python train.py --num_hidden_layers=8 --hidden_size=128 --num_attention_heads=4 --num_key_value_heads=4 --head_dim=32 --intermediate_size=320 --vocab_size=1024 --hidden_act="swiglu" --norm="rmsnorm" --norm_place="pre" --norm_eps=1e-07 --positions="rope" --rope_theta=1020.0 --rope_fraction=0.5 --qk_norm=true --attn_scale=0.213 --bias="none" --tie_word_embeddings=false --parallel_block=false --extras=["local attention windows", "attention sinks", "value embeddings", "hashed n-gram embeddings", "a smear gate", "an embedding shortcut", "learned residual scales", "capped logits"] --init="normal" --init_std_qkv=0.0442 --init_std_o=0.0 --init_std_up=0.0442 --init_std_down=0.0 --optimizer="adamw" --learning_rate=0.00264 --beta1=0.9 --beta2=0.98 --weight_decay=0.044 --lr_head=0.00658 --warmup_steps=204 --schedule="wsd" --decay_fraction=0.747 --decay_shape="sqrt" --final_lr_fraction=0.05 --batch_tokens=[8192, 16384, 24576] --max_seq_len=512 --doc_mask=true --train_tokens=120200000 --max_steps=7626 --dataset="wikipedia_en"
Each number is 128 + 24 x the weight over its row's rms, rounded and kept within 0 to 255. Layers, rows and columns count from 0. Numbers have three digits each. The size before them is the row's rms in percent of the matrix's.

# layer 3 attention value, 128x128, rms 0.168, rows 36-95, columns 0-63
105:142096139141174139153124125095097091140132113132142148133114150096109121121117148139160127131081136129177122153119135126152093154177171149138169113156119128134104139124120133167116119134147093
104:137102161110093127144126125170144094180138142128141147174149135105148136080147168110120132150107127144117121151140157115096119150162110124129119099103122140078079101138156153133115106102122152
117:110121088118089147100123098150136112149094110118109086120095116135101124142122161133162106135184125116141150126090121076123144140084133162155098159136163126146148148129115108083133132138128124
116:110142124125148113110120122056096122128115137139134092118143097128114120121113103108151094131146106111136140098099097126091128105122143162157081139144146140129176130163133097095149175127112115
104:104103102124111132133117145171166095149133160147119157162112108147150147107183091119071106127079114142098092116162136138117179148140134122126111103095129128094124104112154133124124107136100154
080:138115139097109120134109126180151133122142145090110118148194117115123151107126149103116145144113116130100115108163148130099163126129064091097115116086118123080098099109145139133143140106129143
102:123126108122100110114148104111116094121122150095126102108069178147158133112120121109124173144088137127115136133127159122109139163156210137133123116143130106140152123139112146153072133116096154
098:140097096137122154133131121109120105106122118101142144120088173136089128131120162134164133112135168102160148142139140141186099164135213115146171135137130129150129168111090131160141147138136091
120:138095082136108163126120144203107140147131115112148089110168140101092152105117136149119136127120121158163104138099138095133122132145112176136132087129130110110097145156141139142099075138098118
102:122139107132163134129063154095085131136098127097128112130152124120131144115145115134134142144161112092167081098128107109127172154133228134161101127137114127090110154119109127117103129121117114
096:105135089153159121105114115094105140122133115152144087088118145133120143133113124132134116144113135155174112126107094133140085131139169166137131134151143121152155156133111108143095150113104124
087:071146083124099116098098131138150115098103154105121109138117114156139163101170096106081128139118081110098104056138118119086182108122116110111090144109146121122138109125164122095110130100123148
105:146079150123164128155135154135124151119144152081149152146178120120077119151119128111138115164152126098125141092135119121158172136120114106131150133114063121082093138113100143143162125129139113
105:168109151126125139155151161143124137110157132100127163135191111121105127129129135134127123119096141143096115115156130155146132119120078103109159120101076157103102112133148147150193132137159121
100:117112152140192129143152141140089129138129136159144091133092122124135082160090089144121117098146129114164139105109118136150164119102126193177134126156099123150106165178120122102090088155101118
088:162119175148206104152137102088091152156133126156124104120132144122125097164091138132161118143137165154171150156122117101146086134144121172166126126177113136121119159133103115143111123156129095
106:127123143099067144123164144196158140113134144115104139139127113154122110137125147119121132106151127134087134114154141137132159107066072108117121125096118119112125123127147152100150105123114164
108:160145127141141158133148177158119139085123100112111148101130127084127144150113120159125125073131156158148089136125128136199125151081165131126174103126127146127097159133156150124106091181097118
089:135137174156198108129173119111111150133124116174131101104089130111122095177094103146135114101147146130142176123107119127142117133103136159158132140161135148173160166169094118110107110149123118
094:168123117104082138144105135163147106105126153044127149148151139128125144090159146107125156143130119116084119108161160125136153135150149072110155125101106125099112098095138148154165138125135148
109:161129177116138160156156143148126124160125110172106133136112104092134068163139160163132133113169147149146133190141150129192127146103125141155118125128110140135101142124108134114149082148155112
101:121184163127144106122120179131104117098114129080123137132124099136180121125142092125089142086174124116107109107139110153134181114100206101119152121118102149111140128138171132093112120119128150
113:112138130125107110111153094126147159119143126136114103102123156166098137144090129114143146150104135153130166146119131125086083083139071127107120143139150115137144113131124115144092151133118143
102:102122126140137156137154133142113132137123110188110111110097112130127101185075108150146112101141133132170153152112135143101142135084113185152108120164146138169135143181111111103096091162111127
092:110142116101077127122075119135150089129128144122126149167142096131151160068176114102122125157106093114099099125136132141075146128169139091106106104090146144097126073120179114121152176123122150
103:123089141141173145147154141146116161129154125145120114135132120118090110165084132135139112110144136117163125118116120109144127094089059159149122129139102117137087163154123135116126060149131098
126:106136126137172109148093142111125151161131157165133110162151117167159123140136101109123097157180103116168109126142096093125154098130116158163090143147112129079117140120119120106089104105111130
103:144119114137121111107141103092105095099117136085145115115066193150155141112119135114149137124085147114138167111118136135115110147153211149132156136130140105135145131136121143148100150101099134
082:143166146125126111123122149129165129108154139154124181153094126149151136107123140104087092093145140162111124101164134150100121126109114097114140119084160143165137124124142143114126159140128151
085:086161125138105129113097140103174154157112079159121164141124113138161144124163138122122138137124121143153159196125106102097128129119141117160125131153134136141158163140137111094113159124127144
092:117176109126146109108086154124095109106125123063131147134114103121164126116146117111125165113127119096093156124148149154130096113110153117115165115125092165155150101117161103119114103125124129
091:141158132119108110101115163111094120114128133069129122118163134128095187160146081145156137130125107108111125079142151194087134163115160123113135122116092146124174120169173131138136121102132124
108:106159103127138102113113151143111154105124126083107145127114135153112130146141108100142173135139123093103167125140144128148102119078121136117149155131087140122175125096128106134149122107149114
137:119122139129114114148141151111143173127137109170105139132082115123141104121148097093092107111104126161143124131132107158155114152145111150140114127139091130123144181147116120108103175160127135
128:139116137111123101146133126112171150125143163171134181149110120129108130111121109084131068122141134125140125113138107166106139127135104120130087126106163145120109125122093130128145134140128131
095:145125132121127131139096139133108138153121124143126155129075122108131086096093124139045111140119159139137097150130105081168120138133119145135136117143115138122128166141124119123127130149155125
109:142144141139185131146072104083127149158121164175103108123097102143149102110111148110151089188093137106159113112131110069139155099125134120144084153138144158096106119096115100116110147151123120
117:143108139142095163121160138205133145115132122127106107102127134126090093155092116160080141101167164151100103121126131106147126130113082137113141119123108127119109124108143143144133097145144117
105:127170160112152108159095127092139191137124152158098147138104090143164099139139120057112102117145131136137132113152120146130102136130097114136093145128117169125123142105139112109097169151145130
102:126090124138138131133194114152088142099144162122113085108132143141099097164091099125132129106148132131124135049125137139092123111116065147139109131119138115152107126121118146138136113143126136
094:090168136107125111137120128115114141149101107132117103144135093141176113137160126115149158139124091110115166160122122127109125131146148137130104123146121157113156136130172109104103124132115148
096:108150141121105106146133130088163140145117101168148173140125124142156127090134147113128110158109130124154110199136108126118166146131172095170105121122156119131127167121105118108145151130099145
125:096163107114111125125126170083153115113115089108136185137109119127179127136156148135121145133111136090129150161117127126140150154105177119114155130149111128152159125156101117105140156139138134
075:098098083105117120090173154161146102111163160087143106124153126128123135141130083121130135117130110130122145077133129167124117126136091147118139143098150101144111120099144129148109119121133126
104:135124133138142161142114132127086131151115106104116098114143123086134106129131126177166116188090107111139120132101121107174133114168163161128099134140089130080135131137112112169140143119132126
113:129148141107099101166126135134132142144113127161134180159128116149145132123164113091131098131121115123110118152140102124130146157156158124151110117115103150106138151148123129121114100114126141
122:163151158133135124124108134127172170103106127106150160116125150124099155087118141119120130130169161125108108149143143148178083101091128091113157146123135144107130129099119129140192148125158128
097:112154157139139139136117093138114136147117115164131111125132101135164132098144168123163139135138113144138144184143124102133130123140149144146121128141141126111139161108161125121099126107081137
081:136106099118159119124119149075121119115158158100107135137118137126154137137139099120127107154093129110163126058108130160071139117153123123126116130109113141129119088141084121116132171135134118
099:122105140160112144126148117185164182143155099187106085118148121156081131157124119140125137101165122174136115142128120112090118118111050157141116123152105107115132135117151150114111144125142124
089:121152112137166111126087101109137141150099127116134094116126129135128149113107126112207140159118130109167130159133128101140090080119153149133130155170166156104133145105154109112103073117100127
081:126106131158167152124146116178119133152114110155120098095125127087109085108121159129155136109115133136129131172127145084188094078129100186114141134161139099102083141115114150146088079138114121
091:158155160113126117133117152140118142122130147090097142132145105108141137101149115124106105119128119150090109090153141197146095141155117104093122111082117166099134107090168136146113134136132138
098:130133152154141149126130132113091151126119085126108090109148133126159127141148166153163159149110113162141128132131120099158127130112169128149142141155097097136179152137130132129146209130112142
091:106168146110120113146090116121155111158101109127140172142109104118172099085148152123092140165123117111127135185117105104141165155132173101123120109127152149124157146113138113105134125133130140
075:150138116121126129101102145180113097096136130053107106128125132130155134131150113136133133114106109149073114090133147189094105153133109102100163113099110171160148089126170125139122128140091114
137:128142153146121128123135138119137152099130099112133128124150143155103170135159157104140170107171110130112141132149144140121120154079124076131162143138114105157162105100124133133167186129128139
110:141145111118124130112092118129106058111099150069138133140144144123134138142136123132141145149134129069101156103127144126114162121104180077112154120115155134154136067127147104147150092109138136
082:103129117140174126142110104075116163132122119157130154106079131134121111125099121116101117142134145098178147137121103050122135089099146152170119158168148127127120171125073109105134138157125127
100:069152073119124113133126133090143135117138118135115163156082102139155134180150098123116145126113133091153167111101136124063122145121126156114116131150118158164138112146125121074111133140133133
# layer 3 attention output (transposed), 128x128, rms 0.171, rows 36-95, columns 0-63
106:120143129136115122144106165136173095147116131125135113142133083142137126139143146167093122149140114163101099165078112118100144123143171150109106132137151105126093134110129123108070126098142128
110:097167111142112115129127115144117130111142088098132118126123155135126111133147070155119112096137116109121127091152111117149094163118132125090093148128103095161172140145119102082131129121108173
119:157149139143149091129150094135137144105129131156125158142136139123150140146116146106134122133102127164134104129161129184102106139115126113120161134139101133135167126123156139131111152102144147
121:146117116095145108102079138103109088064114117162101123130126118143129145138092150107103129132134116155134150147120146183117124128126147135176179116131132153107139141129111129129120130110124133
110:114139137119150131127136117130110142114136118085123133097154167109124123129123083110132140111140172102126166103142110089142076134119126120093130140129103107146126184150148138108139112151085150
082:089147130118137135136169065120090169143138130104104129132123177110131099116121065137141156105138122076130127098149145106166125128116090143121099140130114113126156121136131116103169117146091151
103:152122163128104137088085148143156105076138129137134107133112124160167110157161141141134112099101136118127135183140160144077159189122133135117132113144144098142147133146115117140101157118165149
099:153122146132110134139122145167177111164155141145169145128120102124187128158171140150144122148117130172099105166107148119091152118142114144090117120156163103101126112111153122134075123114150127
123:140133126155101113151161113149168107159104168104158155168128126127150080143094118171140141113128123102098125151111108106125141121113160154101107151104142101133102105114136114129152127111126140
108:119154161105154126153127139105116121135105110113123191147127128110140104124125100126114137124122090143087116174101112159127151140156126149138138101132172126114087145146120088097086129122082141
100:168098136129135150083102139105145104112110167147156114142144112158169114140103172159135128138134162144121153176102116130080157123130158149154151091114182149128118138120127143168118118087139106
089:100132158084149122110157073114073170090123110112099144118165152134149111137127094092138121094139136094127164139159166134141104140118092122148149135116104135135128137124138098107161150156106140
101:086138095106142155180158112137113114197108126101130145102102148097159110113110092119121129140154089105103132123113142082160110107147108125128119140122153123084113093110145127095120112154069144
104:098118090127109121175151116130130121182123136112125122117113123123127118128118107130146153143134118114117125092120144068167136091114106157119076158146124093100122100120147114122144093165097109
097:118131106125139129157106195148141082141113127120111134134119066110097151096086185123078142138127113143107163163113103149127106118165172105160164134101147164123088116090111137117125161142133143
091:139146101147127145138096195121162085132122126139129116134101098131107143115091176147102141138134120141128121151091104145104143130140171112155147114120157179129123132121088150123100129101140138
105:132111103136128123145158105158112150139148118119131136113124152101121136111132113100157145118112137092140138073179141118175095129125088104115125145138112125136172102125138114145179135175122140
109:138100110145094103145172175158155106172127154116165159166134115127125112112145156137142138160106141133117110125114105121130160112130144164111098125135122116132091107109127133148148113153119094
090:131131106146118131125097206146157104130129130153127111137122093133092166098105190116090132154121124168146125142119116159094125119137155083167168124119138169136109122114097141147120153126161123
097:108140134101098124152149081142117150145143108108127149123113153123161105152175066121166122108117118103108122116142166099159142145113088160102082152157100082106142113143137101095125120145109137
109:121164108180132123178136165137172135148144115121138145145124106072081173104127149129095149150108133158153089096107084141135124113132140112111107140146129139144101123153121132119104115131151112
105:113101107087122105141110180142090106117142083135125141130145105129107120108145114100126120117117099122105155116159128154161136146163104143157108101156117131118110133138099095102129130175108102
119:149104133140119147086128113119127141119121150141128092126129146151129116138109141140149132110133138086161127139149147126123141149106122112151145131100136155142168111121110159172156145118164128
099:161119133165138111137117179136151109134115147147121116145131117118070147114090197115085157146115129143158128136132099155109104129138164083147178126115131154159116137112121151149139154138154128
095:122140143096138116113131084106069146077131104111111139115145174142131117149149061116137114107134127116117147099161142124163112150114117156115127136152079087122159181163144119100135112129096141
101:104138085141143120180151128146151116190124135114120138127127093109099139118080157135099149141140104118120128134102095110147101091152150100134149140103150157117092093070120118129149145153125138
121:117161137126164159124129143097096126131120095112109149113128152106100141088078110096118113106153114100123174127122087139135078146151147092147161097089139206152128151134105141101122117125079170
103:135109145105094129085097148153138102091143130140142110139117119161179103162165141160133103098118140134099132184136158146077162177132117151122132110126147119130154112107119118137110146111159152
084:122094087133137102156127079109135160104130091119143120134085126109102154160108159106115162143183125083109110080130148113145134130116139144141085116149127127099178146092103149149128124172101138
087:141151149134100121110101165118087130107143108126115136078178131123098110146122147143127128092114140125111118079091164103074077151113106095090126131141107083148144101152131191095106114120134111
091:100105111118130121097065080134101099089128148107090114118126081130137134144122156110131124138109089133104183118109161139147126104144138182135120165166085121119117124132110117139106153127139108
087:122126155102124123117109075128085106122084153123094126150099114138113124157065160113123148112114090141136140139119143154136148149157126155145160164121144114124117104122156117130110153176126126
106:113112118129120136110077106134111102119110187123084118105146099147144120166105110102146118144102097125102202139114170112079106109129117162105147174125117128125109104096129135144102145129169125
129:127138101153122081116122198125143134096124078168131131127153103144138134115123159102137151099156131109088123130120186115137098116073117117135088096121129144118153121146094142159098103130156152
122:139135109113154107163136130103140161119113108126155132128111141099116148129100098090126153132200133076121093097133145099161084136109131084143110099120133165108143136108103157142135115133094172
092:127124120140106111145116236152122117128140080136144163149132133153127080099177109117102106119141127135117158120131115114129104112065140126111116095129127142120161148162126114124132097101142133
106:135161106139170136143153154077116135123141123105122170093144162167124120114132111128147143140129126103127160101128113134118096149127152110146126072139156166129133149144124119146146110075063154
115:118110117166085137173142178170151142159111123134157123156116149150137138140159094112108119150128115135170131142150077125117197110106129138116127135105116123142137134118144108160138139131175113
102:118171087151158109145109112083131145093126084126117132116133091132119159130103164094141177119159099069076151121108190119137093127092136130154092116145136160118158124130079132164081134117136170
101:114107099120143126177173094137176130157095142142147115177102128134121152136135112098142143166147114115168115159169109152157187129143146125162122107118147156129143145091117084189156149131133119
094:118183141154132141114083112104102139102124112125080107103168086129107134123113174135123156112093113135099145123108113106101090137147112132145098136142112113145127104159123163120074128093143135
094:153148151131122131112112174126092146129165107125135141085140151106111096120122123151132141097119170119111105080106149083094067146129111083096127111152147104127153120161131179091129094141096121
121:118081131132096111067068160151095091105122148132103129098159108110125096106158144137113112117088114144102140111076184099096099128137127144105148156149117108124110131131145166100124114147110106
077:120080145114151107142163097129159112148076145158109099155120064089143144132103128087131143149147132112147121160142142150181144119137113139152126162110097158116114135115107116144139145130160142
106:141160168138151128122130167121108117125117124116085159115165110175141100059124111151124098148090114175133145168121080139112122113141114143142149112096160139126081116167165110126123098102137144
109:127188141134131141125096147138125167119126086131126114105130119127106122139099138117117134109136123111087134105117105087106061137118104104123097135110126134123143103141122172106089108131105165
116:143143112130100131138117113096135140118148173106151145112117129125142121123116103131133139139172123098115144123109154115091149100113125146101165130147142119113136104095143120112122107152170122
095:146187136159132162116111100097084166102189132101130131090172133114117143130101163175135128096097157146107136103133088106081093145148114124110126126155140080157143098143138151098103110103159124
082:108097113082171087133154103109143089114067119144092152138109121138125130107137131097129137158168105106127124141113190173190136138138149148167125098119122174108113170130109116154152139146069150
098:137141124157091132176174166131144144154122114160168121127157175165119160189120122124154130103130141118153108124142107116084164135099118104100114114097133095171142120115140146153134129115179110
090:159173157134128156107118145102097129131165168095128135093169140134137108155105118152166127099084140129115173103117102131071083159158131100096162120152111130160130099133146137121133124080137117
082:117122119162121138118152158145170154141171135110175111132174144140175131117151104170148103103091139155142130152130073131102135104106131115105140140125128118162102105118115100148136127090186127
092:130152121142164116154117091094131160101103092118102118128102077138131146121074158106109166151174106094100131142120123134166143120119108163164095129127124155106149120136113111158088131151153181
096:124136120150099132100136132111098108125155142137110141111155127167136121108127181173164122102079127172120123144115152144084168113137118159125156123144173100141130102147151119122129104131171094
093:117158148139131134118079143116090151102151112114095133096161112117110091099139129146087128125114144134094133097114113077095059135118117114115125131155120111122142145169139178074104114112114133
076:114118119110146109139119079126141123088088117139093129125101095156126155144106176112138150163147103141131131150130127161199186105132131193173113154149097149106133152127132124154121158149140129
140:127110099128077150105117074129119111128140176133136113108121146132132151176130157144155134126125132113121116118109212113107171115134120142109139161153146093116128099103126129115122140166150076
104:101110143089130159123084068136103108150120158105098122130096110117119117127138113131110114180118105153149142117130107143152134130178147148144151161141114135116094150128146124100133160127071107
081:134122113118127126120134177145126109143155133116150166127156168137117091128168093132144114111128122113113142089124163130086074153107144074103147074146159127141145136126116134140167111086104110
101:108106124128147103102115115135138111110091119143085116135152112127092117155144144096114136142124115098123140127099179126121102158121153131129120125127096149137120162107123151142129152125093125
# layer 3 attention query, 128x128, rms 0.163, rows 64-110, columns 0-63
133:106155151105127153153127137085060143145102099138121117040111109096119174172145143144142126148129119149145135116141153134128131153104088147119107185135106135083152162171131151113129123161106141
126:096158107103111140159151132101094155124097109133121112090127091152115154129097163168143133137123102140104150136156180101133131108133129148149148160095135126075133131132107158089106135134119168
134:151123134140120117101088171136138092101159131123124149160124131098128130103154104083108142108123172106128104119097112143140136126099099141129087131173115129133128127140167098140141127179128094
085:140116129156127110096099138190185092116167161134140129200097141129153102108150094102085133130161173089122109134122093100157129121138124101129120106128113118120123116112139071136161142138120117
067:165104139144109097131130172148115115137135153155127134136146157095147139098145112087116126103112156135144086112090108133108128115077104117124099123159135122161130128165161114150147140151153072
165:151131134175127116091078162141170116087184129132137153168131129111127136117148115081117157108135157083093118103091100123128120136100123119133080105169120110136124113098132093158116144160140109
066:111124120115121115122126108081146119111092122127098150127139090140102131107115161142108146115125131136111118133108166156090130110138121142137124178157139136119126110162159155114096143198098110
059:115118143148122151146103128086132136085127150135144134122150149156112144121135127161094137138140145088111122099092161127077128146115160113108085093135101137151145138124110164153126139183134132
129:165165179108138159105112132121102121165118126152137120079140169107096147177178115092146115133132125126130173110119127176139107187135119121048165116125119142141136157141094149151137136106167120
143:146158158110114148134109170072060136141115093141117124049128119087099173155145133123149141115116124143134157107113165152137100141107090163099116162146104143111133151149109163134120146152131129
124:134107118150130116102124111191192109124149180122143133196116150139158083103146101127091117131146157112138095153146078108127144129137146080129134102110121118151128118122147082130155129101134121
142:099133127090138146156169079116108158166093112112123129104114121162107126148103143170150114146136093155138144143164163121127131132171158137122169137091132135120129137122102166115113119099115164
134:150123139180122112079087172133156117108177137139140132177145137109142106104145116090108152110141159099113105103095086109124107138093115101126097098159130117157117118122136091130146138154144094
114:082160123097145155146152095102090146138104099127120141085123118160088148123104138150152129144131102139117164126141189127137097124164161124130149150082138157098156127129101170112111121113103177
076:158137126138094153110107155122114121139129158135122124120130133121101125118098158173117137142086141141133150167117097160133115155168096168123124155136077100109105111159161089111120139128122147
057:148113151144136149126114148137104127106161157116162078116138144148141129130111094092169151117143144089144130136159105097119120136118131086111139072091122126164142129083098137168159145118161172
071:165095109118095136165153118152146111157122200146174141162140160098114115153108137162106111146121160146153130181152068115104149129118120131101167088105127084163108144139126125147141116090147127
080:134107127120124097177160088128121149119123161107148077127131122180154097155078112095100151155150111138151121134067130118119149094133107118127111136125145088161118113137130118116121089125163113
069:122104101124165140127111127161101164149143118113095119129099139099111126145128102110118138122139167129144174122134110158166117108117135120111138084126140117163144131141110131148121110106148106
070:102121105117116171084116160141113121161136162155136168113190122105114118107122181180134128132141132142106173097156093174081118163138136129117154107121124114113172106199124143121097104128135123
073:169102126137135129167147124117144159147130157131144128153105146115159141120133095115127103155150141114146096156166062132140137110142134087113131091067134138131126148154151103164176113101136143
069:131138117116129156143143149152134125105145095146108132148096154133157131137161090093142130163158125108103127102181103156207103095107130069145112079095163177099155164109113112163156143090115151
070:123159138160128120143096150145117113128147115149156113113140139164148135148127101080147092159101133087150129129123117103127108144123143111134114120129127137160144129132142106136139138103151140
078:150159140161121163113108142122130162173122142164154123126173169140148109147148107136129109154126127112137122117155080110124102178140152074094109100119154132135149108120142102136152121070162147
070:142108108141128109135146155185109109136129116150176124108145147134144142156144108103168104119145132110142159138158082109114135149081140087126131076107137131149136152103116109183142134073175146
059:172097140144147151136152133156109140123095144142155131148115138107120153092125105114151105142180152126142123145198097125161102110113133072143135123086109124111138147158147124171129180119133174
069:113136152136105132096117115124113090136128148134121132107147126130101108126096178140142152112109113166123143098059181109083109139120118167127144158176139058145113096134131146069096125133135112
059:139117165133127147098114147140153131149129098128100090135124130106110185087156159137093164128132134171144146146127155150136128150146152093155119118115105109085141108164141168153129191159101147
054:142139123108129112140122131150104115115129121104105093149121122158172125101160164124139135106152130127125047101116115175117140098121077131118098132156139154096113134158136090142160107122089119
076:119155088099127153136084098145118122092116138111121168148112126136121100100141144167123115160096126123107106137100153115146137087155114200126141196150081122079155113155119119095108120171105136
062:112143133106129110113127095101147146097112109085110072119151126123093140114108120125107132102128142106102094146101168143148118063135117107140122137120116130105120124113122179148117158177114140
084:096156165121106130117127137076084128137133151149127126098179132140107098150100138094150164141113119116119173064099143105103094133150138102119126120120159131168126097110113135062132111103152121
078:133146141189156102095124172117171113149087148160155156142133121138087131137138154146105096127133157151071128135108124074135149146141123135118144098117148172149110172161122160145103165168110157
087:121137086119108114137155094128120129123085148120142107128132112169152096173094114138117114095144110159136094135094137133105108122171149116118142171127132157154118115102131189109132096083097117
068:163129090155124142127084177125150153078147130144156135177140117121129143138143093097132128170166133140118146121121061140123131145117151129132100120161162148147148155147113098134120147089144111
104:135151128111140142134085158124149104102156146147157112175116150120158117090129105096111139138124152086138108134141056095143129140135135094160115100148145175085151161140143066137157155105101098
107:142090152164093085068110158162164141111132143125079118138179114124134111139148132122123149094088148128115141130087152159103157123091120145113089128136108103156117108132118145173105127189162119
203:093127112099121127146167083105104142156098123112114104073119105137121141146094123152142137111114110164146144143131204135096128109149131137139157169110123122133117114125091189134105098115126148
090:125104147133151126147143124146127105100135146115137175186076100143178142119082107125082111145172133089141094101138123134103147121152140111175118127131163145144120130151167114127094149132095150
101:123128113138125163138079172157159075164139172171166136131070152160115143127154121117100085106191125119117144108134117167105121124080119103135137101124160122108130179135111134102128121124132141
084:122107131122135115093168109109050108117103114103125123108099116124132102096140112131142146144117117105173089147136145154095101164100143125137135162126159092103126098091139170075095142157117128
114:135096151099130110142170095104065135149118115099100103096132127084093089114111129143127134154123119160165125118105192127111145099158141177108112185142111075158147095122135166122115093144106129
077:116100093100137118133163060082129145104080129126145145136156139143124119143114124171105161118140121119123107148123174110147178133158112151133153122103146131141088132131102122108093116130140142
091:142110097128157151152140105102123118146105141136104108095088167137097118157098155150145133135119108138124163119165128142133100142146155113124180147091169144107163163106110153123121127088125148
139:167109147149104099072096184175147093125164151107153095139125154097121126116135108102079136104113163107131099153111119125146125115099085094107111124150133094151101127138119112128141138146155094
139:154113156173126080081107147150137112101148153103112124133146134107160106116121119109117172090100165098138101127068134136109138135112118137118097125180102101150100114137154131163129136162141100
089:147133067077121155115096146151134105130135124133163176140099140117146128128161093149107115176164126118163154154180103128134117154148143111131134098071176155100146128120082101142119137104137152
# layer 3 attention key, 128x128, rms 0.164, rows 64-110, columns 0-63
075:104099142149100103101129140147176108101134142120124149134181128138149108121126098134130205150127134105118098121107129116124177143137112142152085143120131117106106103120146088132120097145115109
087:066145097108107156147160095149130153150105144146161138121139097161132112141141125154122115145105109126136129106155140087146174091124152132106124146090146135086135130104166145096122094121120127
135:196110161169154081101128132125124101089165130106101126162112170089136119118125125100134148107137147110132120125090091142119114144121127149148116097171124103162111118142118095158139141133118102
067:148089102134181130146170066137118097136156131139140124143090187110104119137116146140173140140153141132155179129149090151145095108148109151137131106114129093115099128112128110152113148136095104
108:175127169183130090093123169127128134107188133114104124167129136101156100094128115098102146093117167092134103117081084111117139139094137135110110097173119110168119115131128093140134140142135105
073:175116148135189108129143089140100119117154159128092086114085152129146120123112086113149108107102146121152125120114123135142099124141147164138181122150114127140127114144096120149130123135120097
066:188110131158145115116163073125099078115116121139118124127108152112106143184141104146165125108134100145128173125110119135111145148168163154131123094085107141107129121151115152149116125157107138
068:162117121107121114136120118112118099139201085123133151123124168140124100151134141096124136132071100124088155152105130145152121148137124119118144091112123109126158155125096160134163151138114125
131:083145116078091142157129144119122150179097118131160115056127108136112133137099121152141104136116123151143139138165149129173147105109121148122135156120133115105138131108116165109138096121135137
149:077153094068125159157126111121134146165087115135147115074120107146119148137129136157124089163100093156112126128161169126159119110135127119126143175099140139133142125105134170094112109119138147
105:163104128188144111124135117149124103128195156144135125184119177095131108123124132105162157102145165106153149129101068121128124128109109129130124095134123087164099134123147090145135139131118092
167:069153101077108164154122118127126141159074112136140132085140081167126140134130140157122108150120092146113130131159176121140131113141134115128134159099141167089155137114132159086114116128132155
127:177099153178156104095135130148128107116189138124111120186108172093119124113129121114128158112145161112150139137085096144127109151120112128140114095136119085174105124138121097177142148135128104
223:093142097075119150157134104134108119159073101134141129079139107156110145156124133162153108147124102163115144127156178133138114122147144114124148165096121167094145137110118172097118114104132155
077:107094090124139137146108096100133094140148099129167105140149182117112148106115149134172134138169107132198132157144174128127095144119149110154134137159149124168159149153132159141134147098123112
064:143115092161128166146131141175146124121150117132134149104153169173152125142152165130133175135156144137092138137121128138181100160103051092127097129123137099143109171152131136129148138098140135
082:107134111145129159139119123153151120173146126124112143146107105175128123100128157128128134127165108102152136123118123146138105128095138093133102081119164135119154116133156130129137142153121141
068:157142132149122167082151159158110135131121119104154152111100071153158125140127128141159172087143134118105126101109087130088126124121125146088094102106104115088108133114131166131111146172146119
064:134117122130133166084140109150136184150115097109160116141078089165135104136124148154117149111155133175104111125155113134112120116132098139127130150077134157172119128139081116145097160095100194
075:132129166161101112104085130089142130100143081138136141145102153108144125142120090131132112127132137139103137114135177128115123170102171096127118123103156118169169130138115148130098142078112131
079:122137098140079161098088154185147132134139140143121124152160123168145179111147141137112153137143145115106132153159110098125155159106100104119097158107137116107169144116133089139121150135145131
075:146136154116092105115084175130162175124129155123166125069128115103162091110122130114084123158130156130135132119183123129109185101105156149136156119157124128148111132102130097090106104116157094
063:100136127128120180147079176150110117149130120094171126119160161113155142099097137125139139095099107135146124127106121106146130154127110173157104117166123138133090138075168093110128122119150107
075:123136123132092121086071188142186116127129108140158146131144165108150170099134116101072155136125143143111144139138148135117107167124094096124090141143158167166137148132149127133153135146177126
090:081145102129126158120116149128178146132097146148148123120142131135173107116110123108120140117139129112102094105128119128154120120070112117141102136131132137164136121125164087102143121107104133
073:153088125143115120144090130145119135135118139193146138105123142163128159158140113104124179089142143119101138138193112080139172144135162162118121171124133105128125168165105118142131085107162120
068:121083119118171113127176085109098095120107117100115119140096130114105144151130113142150129111165117135135088128112152155120082159172131114135131106116121132155107098133129181166133100148109126
096:166090160152152146164123140104068154126144112156150165130124134120123131138133152123137141098137126120113153139130127129128111136115161156134141133139130137152099159127116155123136138090151161
071:097097110134109139105119097099117104072123124127177136127121145075123162133128098139160151176136109138143122124141116127116149164103127088149125158109150087119150169103123119145115145131161104
081:076111154131130083137102105134114105136115084095124121118149123135116099140137131139159098159090104127130160122115166110153104084148152177149131102165155118121095115111113150100101131142113077
062:137123137160129123115144100178148155082116155167085111122128158131158120136134135162138140129144088125078099099142122111128133097151096168144107190066102121126115130113130135113120140121111168
083:174112118134104105107134145148143122095123136125153107132152166101110108162155123132097110117121146160128142096110150139093113170161118095120133129107070103145116111143127186167124115082145093
075:184134152092137100142131088108092170096104108152141132108112164132159085110158176124151115150084086123180126126133101115125133165164105148108092138149157149130123131098131115088151118126116124
076:136141138106150144189117086150095132144149140115140095144114135082128139140108133166157166138113136179126126130135137132163119084171160141157091113107080145106159118096087123145166129117162096
108:182086148135207146165127100129097143117141151118149127101124136132119084140120156149129123144107132123145121128127125146138076140139116100146126110180129160110103141112128125116165116131165112
092:152125140131161117171149110116096099100148122102125144099116111128114115148137094153134136140130125070124154099127141126147063089141132108110101129126150136154156132108075117112167138147137104
100:179119152152164109154138099094133116136151129090149127117089131131136114140139135154132190132159110132115118185138139111114101118173169104152172107110118139107123140131135079120166139131140124
083:125142126167109077078092167145182153152113154135152129126157136122147117110155130106079179111126123142090131157111120133123132183167161150102136110146116128137140111152154126124127136108183133
099:102147100116122144061091147194189143103142150131135129120167147133136140139165127151125103087153168129140122130164099088111139129111085119102155127093189123134110105091112137135134115139128127
092:155061120120126125148109134133123136162095128178131098097180130119115098155119123102122097160064161138137143133165151116172101103128113177159111123124139136129102122123092139110126121080134103
081:127135134134153148142140104128133126115147138106110098108141110132118164166158115166164148104155140171132183140120152120125145143121142156174138150099123178100154132110098115114133155097170128
067:124132136110112142136128141149131139123126106146058149073123148150106148145123146172137126168165136141108143120139173133135114112117116112143155106114147121102109131139117142170160103104168148
122:131113134078136129182162105133099114147121118086100103110132118120104121156120135163157090133107085115137158122146194164114098108126138140120153165094121154119127109119116146143175133112113120
109:082150127098095122114134129145127104152109131140133128101153134124093150091128122109103103102077163120099155117130161127147178122083110148139129132123162113144085077145113169109104114119115140
105:169095142125157146139140112128100152122180105109110105158103139120151127173101142121164143146192144104160081106128095107090114086117105131174100105132112122101117130107128067137160153158109092
154:158095140153170148127156094113099145104180146082102107133119166096115114146095117140129151148187143097177102121097105118107114102109097117128127108138126083123110131119131087153143133149108087
128:068145084157108120138111156135134137146109104183164159150111113148147156126152141103127133127094121127060133130173117123130137106120142156158174124148136131125114127155143126113105140147123117